Weights of a small GPT-style language model, trained from scratch on English Wikipedia: vocabulary 32768, 9429 steps.
Each number is 128 + 24 x the weight over its row's rms, rounded and kept within 0 to 255. Layers, rows and columns count from 0. The size above them is the row's rms in percent of the matrix's.

# layer 2 MLP down (transposed), 2048x512, rms 0.0501, rows 1876-1928, columns 0-63
size [113 104  94  93 101  87 103 102  91 110  92 102  96 106  95 103  93  97 102 104  98  92 112  92 103 126 110 101  99  97  83 103  99  93  96 116 108  98  92 106  94 103 102 114  80  85 105  90 104 101 106  99 100]
[[151 166 155 157  99 147 122 143 116 142 114  89  95 124 126 108 139 128 136  98  84 158 102  99 122 152 111 106 128 153 132 156 168  93 106 101 108 141 122 119 124 140 165 168 119 122 118 145 137 169 174 120 152 115 127 148 136 140 169 127 192 147 134 137]
 [109 124 145 104 104  88 123 150  95 125 158 127 127 116 152 104 132 106 176 169 176  67 144  89 110 143 122  86 105 142 151 153 161 125  83 108 113 135 152 105 100  86 114 144  95 124 127 166 101 140 111 148 110 101 147 104  78 103 115 134 163 163 163  76]
 [101  97 121 138 113 134 142  79 110 125 140 143  76 187 118 157 124 141 117 122 157 116 163 142 124 119 152 111 141 150 133 106 115 167 150 166  97 147  91  92 138 104 160 144 120 115  93 100 121 123 147 128 122  84 133 144 108 102 139  91 132 115 123 129]
 [147 159 143 158 144 122 139 118 120 126 120 166 109 130 137 118 142 169  98 130  93  98 143 128 147 147  99 142  78 136 162 119 140 107 124 125 116 117 115 131 173 165 164 158 114 175 111  94 121  75 109 123 113 116 128 150 161 145 124 128  98 139 116 160]
 [124 103 191 128  90 105 126 117 139 122 170 169 144 114 109 126 133 123 111 130 150 105 100 125 158 123 114 106 158 127 123 134 139 150 110 130 105 125 117 125 102 128 110 125 141 139 140 120 103 120 116 116 116 185  52 117 116  95 102 166 165 146 118  97]
 [109 123 167 103 143 132 137 111  98 140 125 106  87 156 103 113 145 133 108  91 168 131 143 152 121 110 143 135 134 125 133 155 157 158 148  71 148 133 117  91 135 139 142  69 129 139 138 116 156 141 132 122 125 118 149 111 115 118 104 147 157  92 147 161]
 [113 154 142 177 207 141 139 142 134 117 151 100 174 122 143 132 170 149 159 125 134 166 141 131 125  67 122 107 140 134 117  70 107 125  98 120 107 151 128 175 122  85 133 127 124 127 170 179 130 137 120 135  81 126 102 131 130  91 122 167  97 131 124 168]
 [132 173 129 101  89 135 118  95 133 139 152 130 114 112  98 157 131 155 116 117 101 111 143 150 103 125 127 117 113 153 137 136 122  96  79 117 112 127 149 127 119 146 113 131 100  91 147 156 177 106 140 156 114 125 140 149 145 140 116 112 137 118 147 131]
 [113 126 128 138 131 146 117 134 111 158 132 147 121  90  61 120 162 101 118 115  96  99 119 137 168  65  87 118 103 119 176 132 115 143 102 134 108 126 138 111 120 139  86  98 139  92 144  87 123  85 133  99 114 134 141 113  95 154 138 146 118 142 140 126]
 [118  98  47 125  54 139 131 137 130 128 129 135 128 111 131 116 133 109 158 166 128  83 125  77 103 126 104 139 113 116 116 182 136 132 131 128 108 130 125 128 115 181 139 111 169 145 140 154 176 107 148 151  97 148 104 122  79 116 132 133 141 138 111 113]
 [125 155 117 169 152 127 131  85 150 133 142  91 122 100 139 162 143 124 119 136 143 131 107 154 109 115  92 141  95 137 107 113 159 147  99 124 124 120 166 126  83  83 120  95 173  96 122 118 148 144 109 130 162 124 102  52 118 148  83 113 121 129 105 122]
 [113 109 157 131 162 154 127 147 134 166 166 104 171 159 156 104  86  95 110 110 146 141 141 140  98 131 159 129 130 159 119 127  91  90  84  92 131 110 150 120 141 155 123 103 135 107 124 105 135 120 167 139 114 141 134 133 109 101 154 128 139 158 148 118]
 [120 116 154 161 121 141 124 149 134 131 140 135 105 162 115 168 163 107 174 163 151 135 136 123  98  88 157 128 114 130  86 143 106 174 103 134 115 154 140 127 152 143 110 154 153 161 129 103 127 150 130 113 165 155 114 132 122 147 161 102 114 146  88 117]
 [150 139  43  61 170 143 132 129 149 145 137 109 111  79 141  77 139 109 130 186 129 161 148  90 151 122 130  98 124  95 115  96 154 111 152 124 136 149 123  87 104 149 113  86 102 119 131 150 115 101 161 124 127 118  84  97 109 127 119 138 111 152 100 124]
 [ 79 137 126 148 135 126 147 140 141 133 112 158 170 148 199 120 142 155 129 143 145 133 130 165  97 112  97  96 117 121 137  78 132 123  98 123 120 150 149 125 149 131 145 102  71 118 133 137 145 123  68 130 115 104 116 156 126  98 152 171 157 107 124 149]
 [127 164 113 156  99 128 137 106 100 162 171 128 113 171 156 133 170 133 101 129 131 150  64 100 155 149 128 105 129 119 138 101 150 130 115 112 143 118 103 142 116 130 109 143  83  85 146 145 122 144 157 176 148 114 108 156 119 131 103 110 141 138 159 121]
 [110 115 138 171 148 172 163 133 137  91 127 115 133 153 144 120 126 108  90 145  86 163 103  85 171 157 135 160 144 135  94 121 116 126 105 100 138 110 182 101 126 145 134 131 160 122 128 110  67 164 159 128 139  89 147 136 118 133  97 117 165 168 125 174]
 [112 110  95 146 114 125 112 126 154 128 127 141  96 134 156 126  96 135 130 123  99 101 130 110 138 132 130 159 144 144 127 123 171 111 164 123 117 122  95 130 136 159  99 156 129 121 134 126 131 107 122 135  74  85 129 168 154  84 122 108 163 140 119 199]
 [131  85 146 165  89 116 158 104 125 153 157 114 163 145 114 152 126 126 127  94 128 145 132 123 134 122 108 129 107 109 114  94 143 132 136 132 157 110 136 132 135 111 120 132 142 128 119 114 116 107  86 167 192 123 174 116 135 126 162 130 113 131 115 132]
 [110  91 151 135 137 117 127 139 112 140 110 114 151 130 140 118 105 146 140 163 141 140  86 110 121 133  95 107 124 114 165 106 150 181 173 111 131 135 118 124 108 121 125 138 115 113 111 169  83 129 131 138 110 176  76 127 110 131 152 158 185 114 113 142]
 [119 115 112 168 118 159 119 122 110 158 144 192 106 122 173  92 153 151 138 109 132 154 148  97  99 119 106 115 123 178 153 135 131 158  95 130 137 137 117 138 119 115  97 123 142 123 107  77 168 106  87  92 137  96 100 135  88 119 122 128 127 110 104 119]
 [161 197 123 111  91  69 124 136 162 104 156 124 186 127 172 105 122 155  97 133 159 128 137  90 119 142 153 139 126 151 138 150 126 143 131 133 111 133 116 171 148 124 122 138 168  74 173 157 109 117 109 132  82 132 128  93 111 143 103  98 125 115 113 124]
 [ 97 139 106 108 119 135 159 179 150 147 132 129  97 104 113  87 156 120 138 114 128 148  85 108 153 107 114 135 126 148 111 112 113  85 151 125 158 122 111 106 151 162 153 164 115 138  71 123 131 164  80 127 109 126 113 121 122 160 147 154  95 126 155 142]
 [117 144 106  82 126 130 105 136 123 178 121  96 128 118 153 138 125 162  41 142 132 120 139 134 110 145  94 135 136 104 148 128  95 136 151 118 127 122 121 164 133 128 169 167 120 134 146 102 131  97 107 162 125 130 132 125 135 137 110 183 143  71 147 145]
 [114 138 116  99 124  98 129 159 176 153  99 113 123 136  64 114 104  79 142 140 108 161  75 111 169 143 110 139 127 128 197 130 139 148 140 117 126 134 156 121 175 123 174 145 151 146 150 111 109 126  90 145 143 130 110 140 108 122 139 129 148 151  76  81]
 [134 150 151 133 139 102 135 153 146 104 146 160 118 135 161 108 146 157 130 102 130 150 136 156 147  94 145 124 131 108 103 111 108 142 115  88 123 140 129 132 177 107 126 167 108  86 130 138 113 174 128 140 132  89 106 171 106  89 154 105 119 148 123 141]
 [135 129  98 140 103 154 125  90 155 135 110 118  97 123  76  93 179 119 139 109 114 156  92 169 142 166 104 131 150 156 159 134 120 108 143 207 129 108 137 120 110 177 108 150 167 118 157 112 135 178 188 135 141 133 102 108 113 142 110 120 104 135  97 137]
 [108 135 133 108 141  75 119 124 139 111 151 128 159 154 155 117 107 109 131 134 123 133 140 135 108 162 127 141  90 144  97 128 115 130 131 136 188 159 131 104 139 119 139 174 110 118 125 105 157 180 124 122 138 152 155 162 150 114 147 138  95 147 140 138]
 [158 123 105  98  97 152 131 101 148 140 133 139  75 122  91  76 127 114 112 138 120 121 117 157 123 141  95 127 132 127 117 176 164 124 150 172 151 117 127 135 100  93 101 124  84 135  91  97 105 130 157 158  84 169 131 126 129 144 143 102 152 113  93 105]
 [125 109 112 102 101 151 113 119 133 150 122 137 121  87 137 156 159 104 167 115 138 149 148 158 183 133 114 133 151 128 109 109 133  94 136 133 161 131 155 117 162 125 115 128 155 105 159 130 105 108 114 155 134 128 152 140 139 169 152 151 109 112 133 105]
 [151 118 115 109 111 139 143 136 136 117 147 122 108 143 130 118 123 121  92 173 156 166 149 159  89 143 121 135 121 144 148  99 125 118 117 134 156  88 100 145 121 153 107  56 124 148  88 132 140  87 102 103 112 123 133 129 113 169 131 185 116 150 152 106]
 [133 110 128  79  95 140 139 127 177 138 129 102 124  93  87 130 117 131 119 108 143 142 140 129  73 160 117 129 124 152 163 144 149 113 115 172 105 131 114 138 124 136 140 140 113  86  97 120 132 112 120 105 118 118 121 169 100 120 150 135 145 129 128 147]
 [119 138 122 133 108 125 155 127  67 162 103 162 101  52 117 126 136 110 111  99 108 165 128 104 117  84  90 148 127 121 141 127 122  79  73 114 158  98 162  94 132 130 140  94 111 126 146 170 159  78 125 105 115  81 113 127  92 115 108 136 156 159 127 126]
 [147 145 128 110 172 138 163 152 151 123 141  97 133 125 119 138 119 118  95 154  85 143 125 111 125 156 112 135 111 128 121 107 139 132 145  73 168 136 142 105 150 131 102 127 113 156 145 108 115 138 124 139 128 116 100  87 111 123 134 103 105 141 134 189]
 [103 152 119 107 119 164 130 108 150 132 110 161 119 142 143 105 100 167  91 105 149 108 110 120 122 134 160 154 119 136 163 114 159  88  94 140 102 104 141 102 119 125 188 125 118 162 179 158 129  91  90 143 131 142 103  73 142 147 134 123 111 105 149  97]
 [133 109 112 139 130 116 123 127 125 108 142 136 156 136 138 118 129 131 146 176 147 170 111 151 110 110  83 147 141 123 115 142 134  93 122  86 103 137 147 155 120 152 108 125 116  98 129 154 155  89 134 116 136  99 163 104 135  92 109 133 144 123 149 156]
 [118 107  99 131 149 136 155 112 109 161 145 156 142 109 129 114 137 173 140 133 160 107  84 128 142  70 103  94 113 204 156 169  98 161 135 131  98 165 138 120 156  98 135 137 143 136 156 119 134 109 135 174 150 169 149 133 122 158 106  99 129 100 118 156]
 [133 161 159 148 178 145 172 145 133 123 113 102 153 130 116 147 107 119 108 137 103  90 116 135 139 110  79  61 111 130 148 120 180 113 149 117 120 130 133 136 119  92 168 134  97  77 137  72 124 147 115 122 156 125 118  88  74  93 143 127 169 142  86 143]
 [163 161 163 123 109 161 119 100  87 118 172 121  79 110 139 136 111 152 116 108 134 114 113 160 108 154 136 108 133 138 137 180 133 147  95 112 138 105 158 161 119 149 129 119 140 132 120  94 132 132 131 135 148 104 116 175 143 160 165 132 113 119 100 133]
 [156 146 143 114 122 106 136 108 104 165 166 159 129 101 133 174 153 138 109 156 161 101 152  97 167 162  91  95 161 131 201 147 124 125 128 126 134  92 158 168 155 114 122 117 129 135 138 108 141 111 109 153 108 150 131 143 128  72 154 141 109 116 114  70]
 [ 83 110 125 146 135  89 147 124 120 142 154 152 108 149 142 145 145 152 137 171 155 105 106 101 121 174 133 106 159  69 150 148  93 174 100 133 159 138 156 120 141 149 151 157 106 152 147 157 179 119 149 132 108 149 126 128 144 163 125 135 136  89 119 143]
 [ 87  90  70 122 121 147 152 145 129  88 122 141 136 165 128 117 152 175 129 143 120 170 106  92  89 159 119  86  83 133  96 166 148  73 139 153 160  98 161 147 145 154  61 137 133 161 140 137 129 102 142 137 134 148 122 145 135 120 137 100 139 134 144 140]
 [113  99 119 162 132 134 122 157 111 116 140 157 133 110 165 145 121 159 147 149 148 122 108 122 102 139 131 127 147 130 117 129 103  98 186 128 144 143 118 110 121 131 140 151  65 131 117 156 103 139 127 112 136 107 166 166 143 158 112 142 137 131 152  93]
 [129 147 153 118  83  70  79 107 129 133 151 157 117 127 181 133  91 159 152 111 114 105 146 124 127 183 139 107 112  95 157 102 121 144 153 159 125 160 110 136  97 101 135 121 116 101 118 123 128 125 113 167  97  92 110 133 102  97 134 101  91 120 159 167]
 [102 112 110 151 158 140 119 150 164 158 147 129 161 166  95 130 129 128 174 125 143 157 157 121 115 146  89 136 108 150 103  81 108 133  93 145 101 119 129  98 147 116 141 167 132 168 134 112 135 128 115 128  70 145 121 132 131 135 114 125 110 118 124 153]
 [130 116 115 129 144 180 125 186 116 185 128 102 112  91 119 122 128 129  88 121 125 103 125 104 132 149 107 111  97 169  93 132  97  67 139 121 114 122 170 142  84 138 136 114  97 106 157  98 134 125 133 123  87 111 135 126 145 133 170 127 153 127 147 145]
 [145 156 150  91 134 151 114 114 147 121 108 115 156 106 110 117  86 145 120 155 147 112 161 117 132 138 121 107 158 110 134  69 122 124 156 107 124 146 175 143 116 129 125 150 156 123 131 150 133 131 179 179 150 105 143 121  86 155 119 134 133 106 146 177]
 [145 115  83 103 111 151 178 148 136 147 116 124 127 151 102 154 133 114 116 113 102 114 135  96 144 144 130 141 115 187 117 148 151 149 158 111 145 139 112  87 165 144 107 129 101 153 120 189 163 146 143 116 154 122 103 118  93 135 112 172 135 124 151 122]
 [198 108 180 131 146 109 148 123 168 145 135 100 148 179 110 160 106 146 122 154 150 106 140  92 129 126 119 137 162  91 134 137 145  96 142 154 124 165 125 116 125 146 102 151 142 160 138 149 143 142 125 183 121  89 120 141 116 122 117 138 146 122 135  89]
 [116 136 121 154 112 103 156 155 155 153 181 115 124  94 127 103 149 128 167 132 199 134 146  91 152 116 130 105  94 109 131 111 110  93 167 163 121 165 169 114 109 122 105 126 111 106 130 160 155 148 107 143  97 131 121 108 155  96 164 153 143 145 100 154]
 [119 177 193 139  88 129  94 104 108 100 123 111 151 104  49 165 134 133  98 141 112 173 112 122 117 136 104 174 101 149 152 101 123 107 120  90 132 182 140 114  99 130 130 173 149 132  91 114 159 134 129 123 140 109 150 125 139 132 136 116 123 173 129 132]
 [ 87 133 106 104 183 130 144 119 113 141 125 147 122 162 144 102 136 109 104 151 152 123 137 143 104 184 122 107 131  95 125 142 147 113 120 165 119  78 111 149 146 143 139 132  91  90  96 134 121 132 147 181 126 117 161 155 179 151  97 144  93 109 129 141]
 [114 105 105 109 120 138 120 138 127 129 140 138 117 104  90 127  80 127 115 189 166 156 101 153 129 125 154 139 141 119 183 139 129 145 113 151 126 170 163 109 131 100 124 112  88 109 106 142 174 119 109 107 142 137 139 116 135 108 154 131 159 111  79 148]]
# layer 2 MLP up, 2048x512, rms 0.0956, rows 1877-1928, columns 0-63
size [113 102  82 100  95 108 109  93 108  97 104  84 107  93 104  91  96  97 103  94  88 102  97 103 112 105 100 105  93  86 100  99 100  96 117  99 101 102 111  97  98 104 104  83  91 104  83  96 102 102 106 106]
[[153 142 133 150 109 127 153 114 135 182 154 147 123 109 118  96 167 119 102 105 109 110 144 118 130 113 122  83 128 109 127 124 107 163 132 115 108 103 138 120 137 143 149  67 123 126 118 106 147 139 137 128 152 159 149  95  96 157  89 149 124 143 141 133]
 [138  97 143 141 139 119 168 154 121 131 187 163 139 146 134 125 166 133 100 140 126 142  85 141 108 108 150 130 131 115 121 147  94 108 153 111  74  87 117 116  92 145 146 132 115 107  86 125 116 122 138 108 139 117 124 152 140 135 126 119 133 139 142 128]
 [ 74 109 116 145 142  89 128 147 111 124 121 155 183  91 160 145 137 118  89  94 136 138 116 120 133 113 159 142  95 139  99 131 136 150 121 140 116 116 123 178 123 136 183  97 154 129 139 136 177 126 121 145 152 106 119 122 150 110 127 115 139  89 112 140]
 [118 127 148 102 140 125 147 128 134 119 120 134 153 134 161 131 122 124  96  98  97 139 128 178 129 122 148 124 132 136 131 140 115  95 108 142 132  94 158 117  90 139 136 130 218  99  96  82 126 125 131 110 122 115 152 146 152 112 161 117 150 150 137 162]
 [115 175 108 167 120 107 146 110 156 129 134 119 121 130 115 129 131 121 151 134 101 135 125  85 112 154 125 132 148 100 129 124  95 137 144 131 112 151 107 125 169 149  94 149 150 147 160 126 147 155  94 130 169 143  94 159 113 118 142 135 123 112 106 154]
 [166 154 120 153 129 118 121 123 142 157 134 147 108 110 112 128 143 147 161 144 129 132 139 135 117 124 136 122 158 113 135 145  84 158 109 139 135 141 113 122 116 131 121 121 115 152 151 122 115 130 107 136 143 164 134 143 152 100 110 125 145 110 123 152]
 [127 132 106 117 108 151 145 126 161 116 118 141 128 149 117 159 178 140 149 152 135 145 123 142 104 105 135 106 150 115 117 129  98 130 122 130 101 123 127 150  93 120 158 112 101 108 183 125 124 142 149 107 131 157 134 160 121 117 109 120 115 129 162  97]
 [141 170 103 161 121 152  77 154 106  83 125 121 134 115 113 101 105  92 137 150 120 138 132 115  91 140  98 119 107 111 138 117 161 110  77 138 108  99 124 149 117 128 146 108 142 132 192  96 116  92 163 122 129 113 140  67 104 116 136 126 147 144 150 146]
 [116 155 145 120  86 128 143 110 172 143 145 138 115 170 118 112  89 129 158 130 134 143 196  99 111  86  91 118 202  82 145 104 132  98 122 135  89 125 130 159 145 114 148 108 166 145 147 116 110 140 135 101 102 127  67 108 108 122  87 100 113  79 173 125]
 [118 162 109  99 152 118 147 147 128 100 117 104 121 122 114 137 121 102 116 190 124 131 110 111 153 124 146 148 143 128 154 126 144 112 129 147  80 106 145  95 145 125 136 140 114 128 119  88 146 135 161 125 121 135 114 123 117 123 129 136 153 127 140 118]
 [123 112 121 131 103  92  81  92 144 151 132 148 203 135 162 150 124 146 115 130 116 127 122  93  78 144 147  53 135 112 175 107 122 115 142 119 102 123  99 143 117 148 136 121 123 154 105 114 108 151 198 100 131 151  80  98 113 110 106 101  96 156 151 133]
 [107 120 124 135 137 141 142 114 149 153 127 149 163 115 124 185 106 131 167 131 104 115 115 160 141 123  95 143 167 159 133  76 101 162 122 118 115 164 158 128  92  99 139 108 145 123 157 133 154  99 122 151 109 142 136 185 109 125 142 144  99 138  94 155]
 [106 122 134 144 101 142 178 156 121 170 116 144 133  95 152 122  84 159 145 115 125 137 119 119 174 126 114 147 115 155 130 108 117 133 150 116 148 116  98 105 167 101 114 162 139  91 121  94 130 135 119 111 169 132 132 126  94 143 102 148 121 114 111  80]
 [110  84 152 116 106 165 189 163 154 187 126 123 132 156 155 120 136  83 151 159 109 133 174 116 113  96 129 161 123 100 115  95 107 103 160 144 128 120 141 176  92 119 105 117 120 144 121 141 126 141 155 130 114 160  95 149 105 100  64 150 114  79 155 114]
 [152 108 128 118 189 130 130  89 127 140 143 134 143 135 163  93 125  92 125 133 119 134 128  90 119 148 174 126 134 102 133  97 150  71 118 144 127 120 141 105 147 130 115 112 104 152 116 140 145 133 155 114  98 167 112 112 147 129 110 142 106 146 117 117]
 [130  97  67 143 172  96 114 133 102 141 135 158 117 110 127 105 158 136 117  64 153 121 136 129 186 114  92 134 120 145  82 121 117 106 116 125 131 144  98 119 152 148 109 128 107 113  97 118 128 111 151 104 163 142 118 151 142 144 140 115 129 130 127 132]
 [147 181 134  81 111 120 128 128 148 164 122 154 191 146 122  98 142 143 128  97 152 143 121 136 144 162 137 113 114 129 140 137  96  82 149 139 129  98 123 141 122 117 167 110  78 133 157 156 155 152 111 130 187 130 129 139 123 140 116 127 137 107 102 120]
 [107 109 117 122  87 114 160 112 125 139 124 173 126 121 107 137 102 126 137 131 141 101 134 154 115 119 116 112 161  91  77 125 105 139 170 152 127 129 120 114 128 106 139 184 140 114 125 154 147 173 131  80 162 119 161 131 116 122 150 104 145 160 119 163]
 [147 112 126  94 121 134 124 109  93 132  86 157 183 119  85 135  64 137 133 134  73 140 127 163 104 108 157  86 132 106 129 118  91 159 118 155 109 117 136 148 131 117  88  95 130 141 110 143 153 146 101 124 153 143 115 131 122 175 130 145  94 166 158 142]
 [121 145 125 125 149 106 183 115 131  75 129 177 175 118  94 146 161 151 126 115 138  71  85 117 137 125 143  85 114 126 100 113 145 131 163 104 136 149 132 140 112 145 115 138 113 107  94  83 139 176 113 118 154 165 108  93  99 148 121 138 156 118 161 107]
 [116 107 129 142 141 132 106 131 131  87 139 126 164 145 122 197 140 120  86 119 146 151 140  89 116 167 136 164 111 127 116 133 131 107 156 143 136 215 106 150 153 141 127 104 116 136 141 123 127  91 140 102 128 131 128 145 185  87 113 147 149 154 123 126]
 [151 165 126 155 153 150 111 126 120 137  77 132 142 135 125 100 147 111 151 145 138 114 113 141 104 130 127  67 137 157 159 183 108 113 159 161 140 142 137 150 143 125 142 102 152 124 169 127 112 121 126 149  98 110  97 155 148 140 120 138 143 169 146 114]
 [103 149 109 106  71 111 135 125 144 174 148 102 100 152 131 141 151 133 108 133 136 132 126 114 145 110 126 161 113 121 132 132  85 130 131 141 103 132 104 105 124 134 130 120  96 150  77 157 150 133 113  83 127 114 146 129 124 105 128 115 110 148 174 136]
 [145 170 116 161 144 121 144 100 110 162 167 143 142 121 152 144 107 132 147 154 121  96 121 148 140 105 159  98 133 133 154 133 121 126 148 140 105 106 129 106 116 133 182  85  87 104 139 136  96 159 156 136 119 100 110 152 120 112 101 119 104 146 101 138]
 [ 88  82 132 116 133 127 204 102 105 131 139 115 150 160  95 116  74 153  98 132 147 106 140 100 170 125 112 113  86 112 116 149 117 187 114 122 106 122 106  78 120 116  93 110 107 117 146 119 112 155 149  87 125 127 129 171 112 115 143 114  99 107 152 152]
 [140 146 118  99 150 137 130 109 102 170 145 136 148  89 129 120 124 121 134 132 118 142 123 137 118 123 140 106 144 107 163 154 177 116 101 169 140 112 135 122 147 147 130 135  75 105 150  74 102 140 125 154 145 181 118 138 139 129  86 120  98 120  96 114]
 [139 114 121 116 144 100 163 148 146 138 129 156 131 117 108 133 138  94 138 110 153  98 117  76 166  84 181  90 104 106 108 129 121 121 107  97 162 133 116 141 165 115 142 108 148 139  92 137 144 113 103 116 166 132 146 109 125 121 170 101 117 131 123 130]
 [ 95 182 111 151  80  90  99 115  75 126 126 147 123 111 136  72 133 121 128 112 136 112 132 124 143 151 115 124 109 116 103 144 103 152  91 105 122 133 102 105 118 132 140 151 144 109 162 144 110 145 120 146 143 110 132 134 136 130 148 152 124 123 154 137]
 [133 138 127 135 114 112 143 148  86 101 118 139 134 104 159 103 117 129  96 122 163 122 153 104 132 119 126 124 127 104 136 130 121 147 131 100 128 133 119 150 187 101 107 115  96 114 189 127 121  91 139 119  89 111  89 129 141  98 138 146  93 152 163 104]
 [146  96 117 133 153 160 138 126 106  77 124 124 110 116 119 156 104 115 102 113  90 106 129 156 107 145  74 149 165 111 116 113 141 155 108 120 122 106 134 145 184 121 113 146  98 121 118 137  84 144 155 141 129 138 111  85 114  93 117 144 124 150 157 154]
 [125 157 137 140 114 154 108 133 100 156 123 115 121 125 113 133 160 106 113 127 123 128 125 134 114 129 117  99 171 125 174 147 135 127  91  98  89 139 150 114 154 126 124 109 143 117 148 189 149 128 141 123 136  97 157 107 191 114 120 137 129 109 132  88]
 [103 170  87 173 170 135 156 111 129 113 182 224 129  94 116 121 136 107 121 121 116 159 118 146 141 155 154 142 100  91 168 151 116 154 160 138 127 151 135  94 134 163 141 121 118 144  94 117 134 152 103 122 116 125 163  86 117 131  73 132  88 137 106 187]
 [ 89 130  77 149 146 130 137 170 124 124 166 158 113 109  93  73 143 124 120 126  95  81 117 137 145 142  98 150 135 113 121 156 121 126 116 138 142 131 137 166 140 102 141 128 138 158 137 107  90 143 125 107  93  85 121  80 151 100 133 123  82 135 127 126]
 [120 106 151  94  81 113 133 146 112 121 165 137 145  75 144  88 121 123 127 106 123 125 123 119 106 143 118 169 131 118  95 150 132 151 101  66  53 176 127 105 134 125 119 136 110 135 156  85 100 152 181 136 139 145 119 108 110 182 159  98 102 162 108 152]
 [ 76 117 151 109 135 153 147 157 158  74 111 176 148 114 169 127 130 110 111 144 116  91 104 147  85 157 128 152 120  97 147 125 119 131 125 100 116  86 117 105 144 107 136 175 151 165 173 156 174  88 139 117  98 131 139 131 102 125 129 160 129 140 151 120]
 [114  65 154 161 170 131  99 130 119  89 155 145 159 148 151 151 139 134 127 161 128 132 127 160 131 129 133 108 153 130 147 157 137 132 153 117 131 139 105  81 143 137 168 112 151 123 131  70 130 129 127 101 154 120 153 158 126 149 106 124 124 140 116 154]
 [148 101 129 141 114  96 120 113 160 196 115 185 162 121 138 107 129 146 132  65 120 106 149 177 154 119 166 122 129 108 130 120 110  76 137 130  99 137 141 161 128 119 134 143 124 114 156 139 124 142  95 168 123 138 134 123 117  96 158 134 155 138 123 140]
 [128 102  88 155 181 156 133 117 135 152 129 102 128 146 200 159 142 145  93 142 126 106 132 124 137 158 101 122 121 104 135 112 116 114  93 122 137 137 121 101 144 170 157  93  91 115 172 129 102 116 135 113 114 122 156 157 107 139 127 128 136  97 122 134]
 [110 100 139 107 122 108 135 102 135 141 135 147 125 161 138 135  97 160 152 123 103 119 134 129 163 167 157  77 126 127 160 145 119 113 145 124 102 124 115  97 126 138 152 124 102 141  94 117 124 126 121 167 175 135 143 103 144 132  99 144 119 146 146 128]
 [102 174 129  92 162 105 130 182 132 130  97 127 105 120 107 168 164 102 116 140 162 164 140 100 101 152 144  99 108 100 128 131 143 150 144 151 106 142 176 118 148 126 124 156 101 121 110  75 156 138 131 107 159 118 123 134  87  87 150 143 115 119 162 135]
 [108 123 103 144 130 141 158 110 132 161 123 108  98 145 135  95 138 136 163 124 125 150 113 122 134 137 130 128  84 137 161 133  70 145 121 134 106 143  74 134 160 137 134 122  74  99 104 163  84 100 153 138 130  92 150 128 121 143 110 118 121 108 146 167]
 [127 135 157 177 142 164 115  91  83 103 137 120 155  80 119 134  83 128 111 151 150 131 134 120 153 133 161 131 154 175 141 102 149 152 191 129 122 117 170 143 128  91  81 160 156 108 130 105  90 109 138 118 180 138 157 123 129 103 103 122 125 126 122 139]
 [119 128 106  94 134  95 104 133  85 109  81 126 102 160 132 145 150 141 131 176 158  95 116 186 110 136 143 105  98 138 138 119 107 112  86 136 116 114 126 170 166  69 151 140 144 115 122  98 112 149 113 142 144 118 127 102 131 139 162 119 134 156 122 105]
 [120 151 133 131  96 162 134  86 149 125 157 145 125 117 127 107 143 183 191 149 121 153 141 137 113 156 146  87 105  98 123 138 126  90 155  89 135 140  80 155 103 116 149 144 149 143 108  95  95 130 165 162 120 145 118 115 104 112 103 155  89 161 132  88]
 [122 149 127 156 115 110 166 126 111 124 113 135  87 189 142  49 154 181 165 140 121 155 113 142 153 125 138 123 121 112 108 173  73  95 108 117  99 105 151 156 128 132 140 114 101 103 133 109 161 125 136 143 132 125 135 108 118 127 103 106 134 154 102 164]
 [106 111  95 147 177 167 136 147 120 133 165 132 173 156 169 134 140  96 202 126 156 109 136 116 146 115 132 151 114 116 152 138 146 133 145 112 110 166 120 120 142 156 135 154 124 135 166 117 181 124 115  87 133 154 164 118 137 121  71 148 104 141 137 126]
 [118 108 139 105 173 165 168 159 149  99 111 153 116 151 140 114 139 121 100 132 111 126 175 102 140 105 160  92 117 115 140 173 114 130 175 115 144 135 110  98 125 135 142 115 137 107 123 144 135 138 133 170 155 127 116 115 119 131 115 114 162 132 123 105]
 [183 113 115 138 106  97 165 117 124 178  98 155 103 112 145 109 109 140 155 137 137  93  96 113 113 111 164 165  95 133 130 180 164 139 157 150 190 107 140 141 109 165 112 160 125 105 180 128  82 134 157  89  85 153 132 137 157  85 135  82 121 128 130  91]
 [109 151 135 142  98 122 149 121  97 136 108 154 165  95 141 154 109 166 135 157 173 133 126 110 147 120 184 102 120 172 116  85  82 153 111 130 133 117 154 120 150 130 178 125 150 147  99 129 118  85 112 114 136 154 141 116 135 140 127 149 124 142 135  72]
 [143 157 119  90 138 145 126 157 105 129 133 148 141 102 122 136 139 146 133 164 135 125  96 114 124 141 157 132 152 101 123 119 162 150 101 133 130 141 108 113 117 136 111 122 153 145 144 132 116  80 121 160  99 135 126 160 167 109  78 116  90 139  99  82]
 [138 131 130 123 110 128 131  97 142 119 132 149  93 111 112 133 120 139 120 124 135 141 135 100 118 131 155 126 146  96 125 144 107 113 100 148 142 164 138 145  96 150 148  94 161 145 131 106 149 191 134 144 126 169  93 111 174 151 122 136 120 102 139  99]
 [119 139 130 107 113  91 153  87 104 132 128 138 138 112 161 109 115 107 135 110 109 149 164  98 108 144 166 133  99 125 143 147 103 147 141 175 110 135 166 108  91 137 158 145 157  52 130 157 142 173  83 144  81 144 112 189 164  64 126 111 106 143 105 107]]